python train.py --head_dim=32 --norm="rmsnorm" --rope_theta=10000.0 --rope_fraction=1.0 --qk_norm=true --bias="none" --tie_word_embeddings=false --parallel_block=false --init_std_o=0.0594 --init_std_down=0.0 --optimizer="soap_variant" --learning_rate=0.0169 --beta2=0.99 --final_lr_fraction=0.0
Each number is 128 + 24 x the weight over its row's rms, rounded and kept within 0 to 255. Layers, rows and columns count from 0. Numbers have three digits each. The size before them is the row's rms in percent of the matrix's.

# layer 3 MLP up, 256x128, rms 0.315, rows 49-85, columns 0-127
089:169132144124108089092122144120058122123079123115149115136131103170145129155109112112098123133136113145131141110182157127107096112102142140130107090039111129110100119142120110109145100134078099133080101133143158123123111076108172133122112089101116117144092146130142144121093130171132133129116109126130071151160146121121158133132100147115122148094110128129100116108153130145124114136117
098:137137093117157075103152095105136112090135104128141059142110126132092131095125119077143134103121096136132137082132156112128158151139107125111121126140106122085102146118131166123104125119121103133138128131157114145143162109185106118130136133147161149147164139117145115125105128144150074108177138105121118084125106109113126151123108107095159118117129104081064163116112118129125147151070
103:089140132133156105166101103178136123107114127103118116165127107158134129119093137082154102151131101149107132087122136133100131075116153129089151157136098107145147120132163138141113097137140131141113120160136099087115129167108110131124099108093120117177110099134120097126088117169078153115120111110114157143108155142110062116122131100148127074184149136143145124147127127162133120120090
091:158113156113136131126086089135120126136118132111152090175126091128113167176126118191131134120134153116146148128125140144116186152122133127129122126085120118150088125110086096105115117082131153078101107071137126124147152111131120130191125120084124095142122124105167119134128138112143134098148131106119118158138132099169161126093096129110181101128133148144150158123128129106154092107153
113:091140167117114119127131152142123094119127133144148130155131136120134157151103099132122158163146111118139093123155126128095124120174160126098100124136185161140137105150095107121123110131090107128134083163134154097118156155133164132096142147189158118096106102133140053135107144118123154107165147181149124175118144142103146123091140154123166107097145138124142120156100136143159170115123
105:131108079151110111127112111139094140126144084152120160140092155106169131120129147126167099168108165099137142144141146155148175094110126093154121136126140139152130157132150126115135153109108091109204159103101160139078135134141090154144134087119129144124135093127106132121160136137117113123133106106145165125113163144153139094105107146120088126123156117093140123157160123130091065146143
096:147132174149147134119116141128131092078131183141077070098117110138152142109156116102128136085113132088136090086136130174159131138085094079134123113076116118089108118154127150140107124139080124141126070098097154122097104147154141101102146116143134143149140134142134126155127120153135137093141121128119093117140118135123119111152107149088108132128109144114115178152158122149147138099147
090:162080126185130095152125135162070128082123141131167122127149163091151119139119089135129150120167110091123112107177121090129123152161163101105128126107119121150124128112128115087150113139167145114099083127123156154078124173131141135163116131155151080128125114125110130145148136136127169141131143155134126148131145136107141138155159135149079178139146150132169130145136140131141088158110
096:140172120100116155126099129087160122117100122147086110087121147146144127097133138120122111093110107133146082127100121075146123114136104117145112112170187167165176122110091082111097107140158146152142091112168148165119162133177114133173141109120122129098124135118118104126137103114128177122131143125138081129121160128118127126115107144140111141137129167193118100119150105106118133143126
106:099118168147135156147104159129114153189094131117101165111142142141137123124128117110152133131136124117121131158129140111129146150144130168138103133115172136124123155095105109106091138120184141079146084109143090125146091155119112126166109127134113132124151125158130140128132127129155111146129176104090092094170116131182139122124111121115132113211088162167099098136115101127123151109158
094:147127115127117134123155111177134116137097102110139191095126142143153080117127154090132104113110101096176123116167105094127094148173116138130118112167092133201131154113106122122113149133145163119111127124137123157111091113156161153122160161122119095110107143072116148107088111124185134123116152142107143107121092137129109115121093083143120145125160129142150109116138130122137171124110
087:127138128156104167107126123147156072111156119121177134113121138117148126085144108117128121129135128124121106119116119137134093158134135105103118160142172146173152125125103124141108174120082184106125127170167169139172171100150112150125147105156146106158113100153140131102125105156125125115170108140116106136148145089089130110098147137116123123151096098113142188120172183132147138116150
094:107116138142127143106149087139151135105136101124116110152124116131175123113123094142128097103045140106108128136159112141123115108134151180150130124093123181095135110091093126163136139113126153169098139054072127144131107090138110127130094114158149121125093115106105145172078125159128161125118141121146160097112137134144095141142110103148116144138148120137127101114129160161114145115102
092:124138136151098120126138119154100100099109106117105114120141120097194111123129166183113179164131115144142104123114118109135139137147090085112138089122125114154095161117158115134165128106139129087176105098106084125138117109111151148128132116122137083104122134111104127175142125097114173097141131151153138111131101123128144150158130124153152129132159075100173143144162157132117120185102
092:112126143139135147168121143147145149097150112136133101109118148159162168126129146137143137122129136133179115160157202100105124111154106171135121137128137126113157132168081125106133123145129124119122114166110188098156123140167151104138109126074134144118167122101085187159147113133161137113107141145120136096172116106133121078136140160130106118095121112124126094133105104166106165150121
094:111151147099134072117094096146122130117125115156132114126148134123139134105166137126131120132102130109110147124136181140114134096140076165168133200149104135181109158113154119118126105138113154152136090125126130124135122135166108117138176109176109149117127180093118105123081162094133088148101153130141125122096156131139107124119087110185121141157172119108130150113139147126121108160145
100:106131093171122122123127159108122138116153111092129138110131133130127132119133134114067158102110094145125136144116087167117104062136160114126106113132107174130080111132115134206115104121149093135135172117149141109161104158136142099118126169103120127150086123127129106065135139158097105134107126134165132133106104134150145150132143072150122165116151128122162180123133133140118139107114
103:147174090127169129163136101118124149146110117133151123119098140129149151122163138131155119149117079094149098081110105096151085178170138140174098128106118126124107151104134143122144137116110135128178119115095117131124122132116141115134145134099141131156101165156082125090179124146095124155174121091123147131151113184146110132146129147077137113162148141095100089142121141144121097139145
081:138138113088085129103137102119156095098113107167138141158139147114095089140123150132119141141150154095145167132123111117114155106155144118115143152147126150141179153161104098156137165128093184108104135167152120119115115115140126100130111106119149154094134150088186127117155094152153104127085154131153073150129141150113163166098130093121142117137149123139118173161141148097136135104104
088:101090155142091146113111140121187108129117110077117105109143071134139075115115094149122166131136157108177109079179083177143161144107164129143109081167126144138108121166123153122113122148192132116135105142109136146143109145124100122128126179111125154122103144110132136127159117137153130104142109127136096142133099138135139106078121116142141130112152100128147103136129129105104115131148
092:149151098128110101074152147117156147114098130136181121120098150129157135164154198148129120142122141131167116154165148089198153170122089108111127104130179156153136161112137131109135165141092120145117114126113132130102124149120127104104118118165161151132105155149155103169113121125146107165140075102111152121154126170112119138141149133143128146137138112089114134158148153145142118140122
101:143151157156119147115084171152107107161157170169143100141161129149145107143129126147151107140129084145109121127120124108132098113174118126108155168084140143138137099146098170118086170131100116105168114154109117137105132105143126106177109100134078053172149123102154133147138130119132083138136123111140151116129115090108102142145112139125111141106114133174139123151164152129110147142134
135:130111141162210126178127107111098141149164130121109185152124103119117152143097120119126115122094131141128129134121111103160111138096161100160132111116133138100164142159140111128120106140104142121138106153119116157112143173115110176121118092096108120106125136130129095125156131157140096153133123111104159158120118199116116116124133106130074141108088140119126094100132089117117147123198
108:151182094087165141099131125098118086130126128097075140132166153142152149124109134135111128142101123102097144097142111134118115134105137161170162078099109092153133118121161083113133096142168151125168129112124102094110116175102119133151130114106107139091129145116135141136119121124141114117111101116143143147174149137141118159133153140137125123128150157176071105180174102120155139112132
097:125138115157139141108164100118127170122143072156105133135128125101120165147127119093136133116117116133105080105141148119125189123149146168113117121140086103170114107153141119130123125115117100140144156096130093125156127083124122125133117137085143124122075148136088137141122151126157114094162110156161147164180123133097145137151087127144119127146111096143159095182190146092122127126100
105:119142137143078115083111116141140108181125126162143111099125100138096150120100153110114143110077137100124090115128131113145151096128102153144159101143151096129132145157133161117169117104128092158119140107109151147140147100113145148122156130135108144149112158101134066114127106101117108163110154116132154106068122124135114068135147118100141174133142163088129136156138115183130162142100
095:149133152182141157095095092123154118118097112156150126152140115107135126136091173107091087113145109094115135156131097100127152142153132145134114179126103113117128153147117134067122113117136146115095115139104146143098120131129178055131116093139112117152149122107137136122136147160126152091114140069088131140091109113119110146146157085113146109121127150116146097161126101159119143105168
103:129135135169155101124148136117098189113135139133157120102176177170124135169138140062146126141134154115107101102120135120121145127130128125146148124144104140152111118185127097107108151091102092117143155151136126090152153115143144125094135127137111152144132149111174165150130121142123155103134113125098105123161117123117171125120163114108121152086200072131126132157112142115087123145107
098:141080091085133129141124126157094121112082149110079171120128100157130137126127118098152134132128136116108122127085106150123157099128105177102172170115171136130141158120095110115104139140180159098083156118138112115119106129128104157102088074100104114111145130139141144142124152073118115106117102149129147099162143127120140085099107146155121160142138110104137104114105163126118153136148
101:117103132108151177127150088129132161140122089175144110156126135111102069074175123134142153140116145126086137162136136145136139140118124116156132088122106119141136124130110136168129121127143173124089124114116131119104140167155163118154136133149097161150112131106119086102141131104117156145181091093108160089101169168131131143103151125120144117130113121143112147139182150142080160149108
107:129114150186135130133133162088113156131115160116107116136114139122115125136142094105098095152143138130130164155146145143093136100157150071122141154132104088129103149125145112134118106100123126116124134159105129134090089133067149143166125155120082129141134107117138172103124141131157125139095129139141080127162146114159160143080160111145092127204140146117141114140137118153074153101131
093:153152134130113122115100128123107143135079164145115125156145111062124128157131127105126150136122147141128159138164137144150128127129168162089109088113182117128157105131159150143121129146130130093127133099146153144139111147115151141076110131130171160193089152138120125095139112145123085094148124118101135121121109103143108098115097178089093131156115169162109113102115142131121083119083
095:123103122151136124203095145126129114132177111129163120102156132111127139133113129143113109110136140080087111148152121112138098091122156129141122159091096099146153066158083106152143139135153091150090129144122109104100130099157141143130109160129119083093100090181110118154165106102123124114164139102119164182098129138155128154175109111107121113121132140153135130115127134138138128133144
089:112137117168138129125106111127173144158096099096114114156147156142108121132113148114114185120119106112128127167104099148131137092149161135111140098145087137127092128126078103122154134133134172120094106147151105115155134125159105130146126109140169130145084161124111108124111130115146137128152139098112094076091122092168100131128139131154072134092150117177119084144100074109118099120115
106:125136194111185113107125141119169141097109107059133139167158109154167118139131141129124135156122104169120090117091143112138138104110075119117130136135131128081134100131119152113141121099099122105180160145130137154153136128080110147154114130140135136148179073124111150139116113145140162116141105134143121139106163144120105140082159149120124139122190121098136143134132116152128159155133
098:180139123147103119087179128109115130169120151130091109145079133121164147104143140129102118153136140159112107125123151118145096142132129147102126127100106109112126098050179120160166076167114146125126132109151138113119123129132126148139145165111142166127134078112120103108126143095142170129094124137124177122116116136134088130144127149133096165141145129121101161097133154101125100181105
100:081131089124105129123134138093116101107147121089130121129144134158094140115107120149162153107199151127154162105146129142149138091126128121132118150120111099101170129115134102108151102156099119149114180149154114173161139139137116153089122164128130103143092156158111099108145069102134135138129135123164134169141123142132093143151110148162158118105151112131194146136116103140126126162088
# layer 3 MLP down (transposed), 256x128, rms 0.296, rows 49-84, columns 0-127
087:121159145112130143156113094121113109152144135140142160174121127127101130072189131112176143128135119119119133174147080137114124128094123118144148142089153117138099127164131149094122143123127177167141179194138168116105124115101127167114142099143119144095146130177134154148150166084157140160108121116130094136132128092131134134155139153157115141153137139150159118138137110141102155170128
094:124146139139108124147133115116114113111151129130131128159133109140121154113177133191128149098127111125121105063123146150126149155145114158145110125134082144135136116125144113097119149108117135135114147121108149138114078079128098072148102089103081137142079115164123174100076105110067152122132111129123118156115129131158145093102086156102179148102159122142132115127136113139117090153127
114:154151132116105132126135135190142164095136133112105121108095146131175129121106122112124093146109144168132125120141101121110118123124111168115126149126129073120165136136136139149144109125120123123114163104161147136151127151133139173084081101144081118136137076145138129120117128165117097109118084129187135130114143145130114138096154148098093093204150130110142075156097100124100129140103
098:129127170147115163081126174110143170099131095142111127098079159099132143129101103111107102160121111128100137117109147141098140158118111144125118163136134119119134143113160150099107155162117142149150132128128156163126101133136126146116149150163141128135091141124138151128129111068090120152140134111125138114144112153119151116187149108127069151151104097098115076126118108157115192136073
124:138148159134140087147131148106153123080129131111151114149135140107115121135125086119094174166112104132154117105141111119118138136149148088108142121158140149107127112192118102125143134146116146093144091152072142100160198109121122111135127126224133139130138134118115069128097131134070125111105128160150148158124117111134118148153150133150163125104137138135135142136105119133146138106162
112:142112131129106113137125098091113113095125150143105166136081092136125148101112137140114134079136117089139108115128136171130129116113102096140140157146129115149135129109115100138192171115126150144091109127119125143117104139119136052148112072174101125098133140111154157154153139106121143089150143093125125067138122122156123167088113155097122126166150134118141136084123097107100157133150
099:066112145148175120145139144122137146151149098138119099145140105110103115130142114094123115102159115128149135118088142099142142169133095087130139113143111066077120126135090139091134134114083120152160126149130120134137100083164130078102138169135118084102128099122136113150193096104122136119144155133119138136141149102098122173156138126151088153135126098128140143151122137104139113084145
104:116147110141152129127125143167156084122100147139114106113108105124151132125142158140109125117133135131115162170105132124145105103101126134118154088122079110162161130132179137107123117130125092103147116154167132121123104116153115105100129103122142089124124108092095128051104106139101157157137132077125127144155155100117143078167095133113137111081147113119106108123163139173163114074106
095:152080075137150142126134095136118144142157119143125136111154166148127114138104104111142090118109144159147129126113104141116131166122084154117120138134129126089120134113099132136140146122113123147131144121166122115070114152133142142110134109167097100089139139139061137150143127097136083163125175129149101078117127144155124121148103085174180133138106163135138132174129172120165162161116
119:101154096077114114141102110164148134106123128084108120108163113119119121100074168114130114083113142128169122162113125108124118159160138131124102099149088117103071107121136125107103141128152131090143104122130104131060092123133114134144152145118176100128149118158127155139137091175135156112148113146127123071117139123118106137126128149143144125177126146144142140123134140109171091095169
099:154157118113147121158187109139142166174152133132140118094084101139113149097123142187160114114134147131155146102119114166139119106113121133104081096112092134154131120148130127108175135146179120134111145130115152106150120163119098108118088121116116130118132125091151076184160179139142102154149152119162111132105167151099091127096130167121120134129139131141111136136150139099102142155141
093:122103130137133107072113080138154110094148119146132146065138162140126158148133123132136163120122087094131137089147122108148113142204128102137157112108114152154108145159125120106122129113109128094124115130129146124137187154132141140146115141150124132090115132158106101127114140091136119152123136123175152138158098119114138134088182088122207153113157126125146097134144144109123113129088
099:151061154156121101090148112091131187107160129127162139122146133121168151113124094158121146150117140137117151111140106129114107132083147113139136113095161107158129101153139166108114110164111149094129174082158120132120119099104137142093130133185164108081112119135176139142095116122103126110112109105126134104140146169130112138105126122140131100144161144158085119128162123116136171133098
084:087106128153136113136159155115168134128168092144141109107145088138058144122146137111162155085101141122126152159098126157145094145120124131103138158126144135143174126130116089115109103156120133125135157097131121130098173084141169138133141122143083112116134103126137107135098129157129079165136109126139110158079149132152124082119177127159138082114141113107080143152101128131098131117140
088:133120112188155133127116110108118170142116113152130112119117129101139136137093128079153128122106121113123110110117110100112174150151121101160136117109069136110182140155141141127125148131131169142108123149127116092108155126146133083137130130137083070112132122129121166138177182156143171090124149140150113147139135132126130097174098144093137136105120114151101135133111159130158117188174
090:127121110151107109121108120150118162090138179137152124123124092122130148161119121154106150144140152128090088161131168164092127087149168141133144096170114135104181099100136114103106107106166112095121136151132117147124101114128108171124098160113141079124113099120081120157128099116133136126139095105098163093123116104148122132105173102097098102171105117127090134149099109120113120095120
105:111110119113128071153093123115151083120164154127118137130144127124098140190133069122104099153113127115199105188097146157103118157154160163162104131128114116108151129189146088172144157140127157131147123151124126113120146096158120113160125167126122178117103157140165097126129117149115118176099151110130129138164131125120142114112149119112131143119138132143131133106144118128148106127133
117:154122116159159122123142149172131093109113108120105100160158161125184135117137130091159174110128107116136168136112104104148128155120113107150109134147062156158089168108147132192139161139112178112112135140123142143129181137149130147119136079149093149107118157132133135118100125149111118118129135105126111127123103151133121118104075147094158118155137122106102114183097117148113130136100
095:104145125124112178082146125138154182115095136146113091133147124155088110096100122134168120115116141138134108119151144091121096120160125096113138159130101150147177103157113086122133150162097126154099135124109162100087151133141137125124124117107189143126144113112134095100138133095120097130063139131142108143113136179141126100143124133090159101093080120164114141158121136136153107118154
091:126155122131118114111118169125129110144116164178164141138136163101146102128114141113111130170129158139130094121141098155117087161154079126106095123099097073115119135158144102161114130082125123139119124149119156165142123132154138114112080169116075072165143126119103110095124130116118128133181128173162159083147114123124120141106139132132132160174138124091105124124116148125152088127145
090:112177133151160124079197117089110104144149086113151124148121131141117149110114152155139121127131107137098159156100123122130122130129144102120108129145139134132102111086144194105070121138130126100133162104145120129109116126138084139124168088127107162132119106148095100111175160162144171126131154121143150186119115141151139113105147106135110153131151096131104109091124176121114114118097
106:170132152107139117151127147141129122094157153143136090152130132107118090140118140116179127127132091112113131155102068111163170092148098144177096132095109156133101141129146111153127140138099129125143127091115125121112093108115132101119160136140094063147097148122083144136116141126111101097129106118108162113120132138139163108114140164133177166064122105161159113117120154123116170151130
108:148132145096146141153119136149140130115099160133164168116110152174133105143151132160105126095169113125102088143157125142167094134077143143104144143123170104113114144109132162134168132116148106133156105160118173132147143125119133085131121127150080119133090115120118187101130090081146150144136159148104152125123104175133131118113091155081158137116170150131102167140126097135132138146106
102:121143089119115159119107120070100127126117100106111154109163142137160120117112089148123108125093110133108122101143135094135140213167109141145132116106133115117151120122114129166100090143160144110129177107114122116096128164123134148152131113109128138091118126160116186076112132163149133106118153103149112155130155138127116154157136154134128135124135130144083129160182126114139125119202
102:097146140101118128133145108130104180091163133153105152101114137092108140105061115135135101111116083116157148099156136159136153145112099164110147135128145109129136160136124157127152115131131101144129142129169133105079113140108108144109114114097160118118130121156138149116116141084081094115128121146096118119114131121159150137133118126165142145165089110102140127181114118144066198096106
100:151125147096147105148085133125115126091123146128115152127140147110152097134152146130115109116142160144132111107114139128211150133096119095129180139123156153087145176144097134131108134158127146125131187162125157159137138161117155130118172142115089148088103159104124118119090119136100143144121170139138105089131153124078136118077125139139106172113112135113150155132128144147105126136073
102:124130112118125125114159109123101090123141144136144110148138065130125122093088206114117080086139118108142114135125141135157130109117095127088107179170115165125112117128120100108109117115156144095140122130136068155185129160170153115100097112118083107144131141124139124137152150114125105100176143119110143116120096154088121124130154078134101102128113161126156134108159117135144115128119
105:125162182147147163103148127168144152090140138149119082105128140101085164133133106181141140154185109166141114133122130137138139091138182168138141154135103148091133093125120145135134174117149092132106151108131076124110133140106107116125127086108077105135169166147105105137129129137096127137143099139156107132114119123114139135112103159106119132132097153118116109163114145180117135099121
099:135138125145102129165113109148090120097118078157141152133119127120134116120106165126103104088151131161076096090146130121119120140097147123139126130114097144114118122157108143127077157160144161145173111129097111148141136118149142128085147144104113128092129104139101127201131131132128121141100090127126138108107106087131088111133119140103118140103089112130180097047119128145149097158142
104:154122156177146132156127137147160126163112121147134119140144165096100130121131140114121116135178171169085119140133125131150150155089085087138128149154159118111083110135102139170148152104098159132117148146154137155123155152115173150129123111092126148118133091107117153115189111105128142133113103120136148119159118153081119132138129112152098121146141132171110169135123110073080130160100
106:114118113100128096126085121133172175103089138101088132140122095092120122117131159156103111114114140139163177107072121152155166133143138101156129151128134091145137135140150079113119107119123155125104130140118118071107125115103115127140093123075155111163116143154117126175124181161155149161116134103138132157117126117107156113123096118124097123151143092135152116169164109136095120099150
087:097101147117119131100146144137141108145166094122105137084138095159137152140137133113090141133089114133129090138154154130128132117188112132147153146108100104132152208146104151116116158087155109117143108144123122167130170167173130091122168125130097133082130097142119105080130128122112166167141145133151130146160140127163172120157122140134130103118111121120115162170169143139130132152131
102:144104099115139162157114129133111127126191103127113135106096148110121163147173101119164137111178093106129141132128149139146135151130095102183137109146119160130164102133155170079123096140127120124138146105140166141121113142176147156112071113145138144134134095134150145153103090096122130130112111148125160112105139148114127084122100099135084144161113138195121106150123155124142123102101
087:088097088128145114126171106114130120102131120191137147128141085116123143147134153140108140120120093136135114157175111106107184080153138145136162162123149091126189104125144126106105140166109084121162140117131144126140132108093098144129141146095076105139117133168132143136110154127102160105092137130132117140139134178135133100118145103104136130144092142151119167120145172108150141158093
104:089143111119094171113134136124133118117177110096093133124125137123144155117117164157101129133136104133112125145089111140111101098113132136150101147130113127135171125089145130092157137093159102116113088108142174114165087179128086117123092149147121102178102112132117180066149093100110137151098129137129134121146147136117110137112140129101167105163150174095144146137105120155161112136117
095:114165104150121121108143170060146190090131158131097116142129159099151125145098130108169119130120125137134160128128120126168140090139163153101141124094107132136146125154125157106101132129096158098082157132172120159149110113129137121141128156171092132201168144098169117160140127128095136110131135127107114085172122136113122124117113141131149113112134122129136123120070111137097104123120
# layer 3 MLP gate, 256x128, rms 0.301, rows 50-85, columns 0-127
101:117118123125174117139148120094106117126133139125126146138157134085143076107123125122155092094157108141158099121118122126150102107119164103154123134112109141148125089146110125126121102118056144162136136148123109126157120126135114117167140101065123100113128149138085137071127158157107121138053123147111090132087157145102126105115168137151105153151106095162119121094107118151125172135137
091:165161111144106142171140144163111129140146156135110117167110149131097143097124109119109166126117103140125145107130169162095147150118127174141117170119078125142202118141169100143145106138139118147062123157138137110139156145144173158125095123128104123104149116133066112121120173138118130140144105132100143126105125156169113160158079096148116118150122129145145128119151138130123113103096
096:095098140155084114124151099153106081127108114151107121115179161137116120115101148106112114129137119109109141126129113113117131176096148099135163081149130166102194147118172108131145147141141128115137116122143127119117169135130132088131077113117084093062130148086163133131156144148121119091145079136098098082101128127154121103094122149101134151147131118154100129133123130110105109133124
085:136195120153111103135091163165116133141111160148116120174153109163101154097103103135141134095118124115113150120131158136103081120071097148161097121152119160139087108116099082132144107154114155121119142098152110119153098138100113127125129133106130165131122103104085141158118142135145153109124147149114147150187136137138100118130110173113116139104096171143096118093145135096105118109096
095:149111159131144141134162131142098085141121140123124144137130105128132150129141146128099170117133160070126134111129130150128103095154123097109150151151104127134148115105126133164146139125103168155075152188131135107169160109121139177122083137141102116155182122147094161099117123093148105121144099128124137098114093104108142141105175108117147161179126111116083167144142155106137165130107
111:137155150150091114132102109097136106145131096159111139155126128143108085144128082122113091132133180135137151141058158152165156136124130160088134139110130141170134126132156144148120091123133150114117128183174176158138120110085130120163127117149178161149159111087110117135101099106139141129141119169104114123136132105148111142116116149160129135160116126132103067149118136100159110119149
104:157097118116109123119166120102108142126122136145154158174106138152126128130130152124159109146138160133106082074120167137106114098112173102126122162148148156097082124089120130160138138103141141115089153164104105101190146122125103143131141113159148095119169146091123139156110146143128091110127141163131094129130105149140146160138180161110115172160129109152168143132095160116132133150110
103:127161109163104073118133160113130097132148143084174161127116138160133138168122122141128118161137113118128115166129151146099131113118118157102134092164118093148148138084140107133163083089119113105117126161098141115092110154085128171164130097099115146135139143086126096113138123159103168145122100173147093123099108123148102093144153146130108128172125120115106106136139097093091141152122
091:111136120133098119104119174179107114123098098148124148120166110095143175155100119161095162148138150136162114141119156121111134114129103108152130122125100091143119129121142126114085140141146105133110101162125141116105122112124160162092119190157155132133156129156111166168158096137133115081096092119111128064142133136127112128111129150132135108149103087126179120083111144102118081132106
103:129153128171129101152093154130145109168153121112142153181162114175101161147121132126139134164137151097165141118116134104115132125120149153142119127156164114102147116130144123107188120095172101111139111131137099153170148112167185132139089132108128118088144127098125126135133130104091120126146125140155109106172136089150134105097132137123124136162108163117135144150095117133184167165087
096:133118138167151105136143127084147137122138127128113166146142078204115109086138132141117114131077100092083177124090120177113137118087102147145117151118135135128139117111132146150157140125132167143150152117146111135131076133097131136107096108105139144153113092134120140129126113131115123077130095116137126102157164141114089123118132117137103159196095149122143131090180125112132120127152
099:126115138100127135085138113113146165126171167155115148114096090147150124115111113152131096112146141108142148136125125113151127105103136166116117146102146127157147119107116153131125156148094093143100198119110129140132124093137126166068124153185134170123156179107102147127104092102111130125140111102110162151108142113117109102060113116127131150136128159174155112107118083108133118148110
089:104101106131114201145130157146102133082116118133119104119170173111150124143107094157137176132127094123125149099135132106144183158167079159138112147106169110153140120125126122135150121124150096140126141105144143158134095119113086113133115082143139130110117159137123124149122169112144160126144133132157161090129103119114170126113138131167133156103129083098129144168132145127074095160129
097:162100132109100145095123104163182116167144160127134090127114099103119127112137182130119148131096135140132124140134128152117167150112123167104159110091137123143131104121120124137129088091123113133141118133115160153138111166080142116094141109075090117076105109128119097138103092144182146136093113130114160109159132140170089125078133118157125149122119100144119105168094145116098153108120
094:131111120116163180137151129110143157078130138132128113133126146125079107139095115131090097138147138103123133124087106120147112142096160095140111080093174128111134102115128183120085162112102117125112151099116139139097152158072150149126129122121127067116089108114117122113135087134142143087141078151118147122117085149125122116119152153117126152113094144157138125103126132145155133080087
105:111100100108109145139121138146106107082096162113167112132162103151130117105099182119134147140125115143160152158133115154146148108094143143118081108149082150160129103086093120150168081132137108118090145117093121131187117092125143101146103135106102137111128109146158163135140162150115090088129164116148108104106085122132121115159139112124127123142135113161155158107115120117142164108086
092:117137149146149106165133091105092159117178162141123119086117101151071151117135127137135122134133113124135096115126128144089144084144156098143129143133167153123121075156128160076128142124175101146108122090136100132121109140098121155104131159162137114073126103062148123111132116132154102133127124137132114127133139133151126135146102116131176120073111158167143161086138115156111108106115
102:147130102121150147144108162137164143143158125141143141122152083170104122129094192132137145165148136161148115182147129133098113092103158093146145120125087113199110153169089121108143143107120119128104156121100086136086112127130114129126137135118138100143110117117131188126148091134115116118140152125093128172146149122131115151094162137122130134107092109147107111117099135162165095109158
094:148132098092138139129085075132162113150165135142152144150112080142164121121159146145140137143141116147139161144084148163136152110149135161139124130096144146142153128144124105128115160132125118094148151133173098132112120137119163134112191092084116130136124152120144139164146145144121110160180137128091160152154085133160162126136057183136135147148133142111141158154141151141139146132120
106:090127126129122100167100117156128145132110141132133095127114137128140157088151110089184108113152134156147118146111161149082109092176112133137074159135149119133160133100115119115124131129097079117085136141130102113124119115112131134077061130123106126125142129158092149120140129156126135101106126159107170177118143133111143107103131082155170114130101111154168159120114121113094092099117
094:130147098111141104110112168136112083127162122139152105112185148079135116110100153144161115114131125115109096103099111090097141142131106105090106137077117154124150121117110146179178098166122130114168170107118136142152149112088103129139155115137121156130098153131119128144138116137148070102149134110102109064089133118132130153126117096118170136101120149143153143109142141128167117111148
118:110107112108128140097118153101098142090127162115149129113146176119130133126148126106123121061111134073133127121140182126118138108149161107094113144158102129107120111114157182154136133125117141139130112133140127109149177119156124088107129158143138123115160095131186160095149136115098092123135139114099137080162126110157123173129115143103145145128122135120076131169119147153089130185113
091:151166098107143095126145082092125154124198094133105106148148159141133163132126105105138148148104129100155072152149169125152138119124130116144148118117104099113184132149164142135105149129137119164141107138089102098140115148137124099081198131095114145087151161102124150149127103123115113085130099156137102131134130136098133130083141130156124128111116110125107109121141094137120107110093
092:132134133164129135111114168145102102148094138106116163101113107106129171060146104109115162114161114084123130126144137159125108097128146095159086141087100134139143122094166085154127144132106110122167122101122146102171121191129187130131131152160094115122150144126134095113123188114108126128137148150143140123119093150142138096109111145099122137147128150142114147137132110153102149086100
106:111156095135138129130086179142133124110147167079087126119100125132085161163114112162134083110138111134149085137125126115072143115141120135107148106146104139150092139118127115107130111119115131092099128134125068122113075140116101151126157161099114123115157117135120166118159123150089111119152160147178109172115130097127151140141104112175150143135091147114137147077090123126157129122123
103:156149114095144135120121137153102144164125124106124127161115110083122141085108110119189134088115129142098150117082123096136129118139146148139140119151127142107119119116114121180108100114103138138139176104138095127117121078114114160131086098125098131132150126118135121128075084064145128099127107142147147070071144116158100147127144099126117137138074144133123153118122143160098162144110
098:159134114128150119150127111099128122148106131134150158181125109129146158129113141085113095128091117124143132157117132120126123101140109146126126101096125124111143124139113147138155090137129098152086145137154134104161132100103141109116117135105163126120160116135167172113133105099186130101173192119133106122111155161147090150178103117143167148118146140179096134148152095143060093099139
097:141154101125121132141186132149088163111086122133153134158104100141125139071130128135107154119178144137124127109079119120099125138159132110155093094168111131129132098146127117172138132157126134141145139101143137100146141111124136170124143146082140134147157090103115079100108149121129113108115130107077151100127169134139073128140129141105159160133124109109133117101134143087124049131121
119:145152125135106084147112159109146160134134112094139117145130100179144104132097075148164115112125109114101171148127125090120115125112102148131159132101102139122160131140167132120165121134132116076163105123180132065107106092083092150099151118135141111126139126143161113149087140120082145136186109102118103134117123125124142136142114122163137132149102136083099157110100116092118118134154
106:174158099131128117122152161123128121151132160110144125163128152109079085151127118120116120129119100128078116075118114093106096100148167105106093151132128146102121111105143163096122153136079114114107132137160192122128158099108149137131147145115116114079109145184103155107116086099137137093148094177145107119130124116117161109117110144134135122149103113101098078129116137150134141146118
089:135103142143118158165106133150146149132051165112151148126115156166122086108157133124122120117168135094110129142120099126146116126090138128135179087126155136097139112135120113136147113131098157148128111074122122097127115136080122075131091143132077115123124124129127117146152144105114112138126152142117130119128156127113086135067138104145103148135098166142133040119127116089134123131135
088:123099104133174118131151084163130124144102145121154139106113144127155094124158117146127146114171127115169137130117107135135154122127160102112110150160132116112073183120127121080098179074154093141141138142083101134171121149121158149120143156146151141137159127156113084108185146140124118101091109122115119088141133092154121127132114106093139151146128116117176151113135112108149165151114
096:129118153084149166101130136109100159143134156142156126122122130149109106108137162138076124124149140155141138100124143093151181136090116100108137141135165098080189115118157111154102159156149129142113134121103133161082151113114122132127102127171112112143151075153065147115134093128118127134138116147082117142131126143121087100157090128114108145134100115128132145129100169088137137128172
100:130168096149117137110157145146093119099111096149138124142150168121112133149129146094095109143102155093122095124117151164150129121128132127130150148160138143062143112165110108136141120113167076102125123164140146100138101144064166115110130096123075146102159168081111127150120165151128142133173146146145134133139115089188109115168110134140139152097108107129134130121132113125141124126092
104:138146131116156124112144127126115110157113132157145083183129132150144139052150137118180163159102147113154136083115129151140122114100126125133154087116125145177122127128110124142132146106137155103122142140112120163140129104110120171163088128103111108171146151098121090108111125071081146127122130139107157113145103110134147135147124096126126169192112123149137113188128108100131147144115
089:100154130168141124124132185120138120143136149069100077117136100143099143124116132156145130095133137096111151144162120164118118135108133154170183171161154118117134113130163132138103164150113143158151135118136154123164135106128123094118125122152153124145131159146170157125131131167155114152153118121134124143171138105134095097165138172137120119141137111138124103178066087169115142103108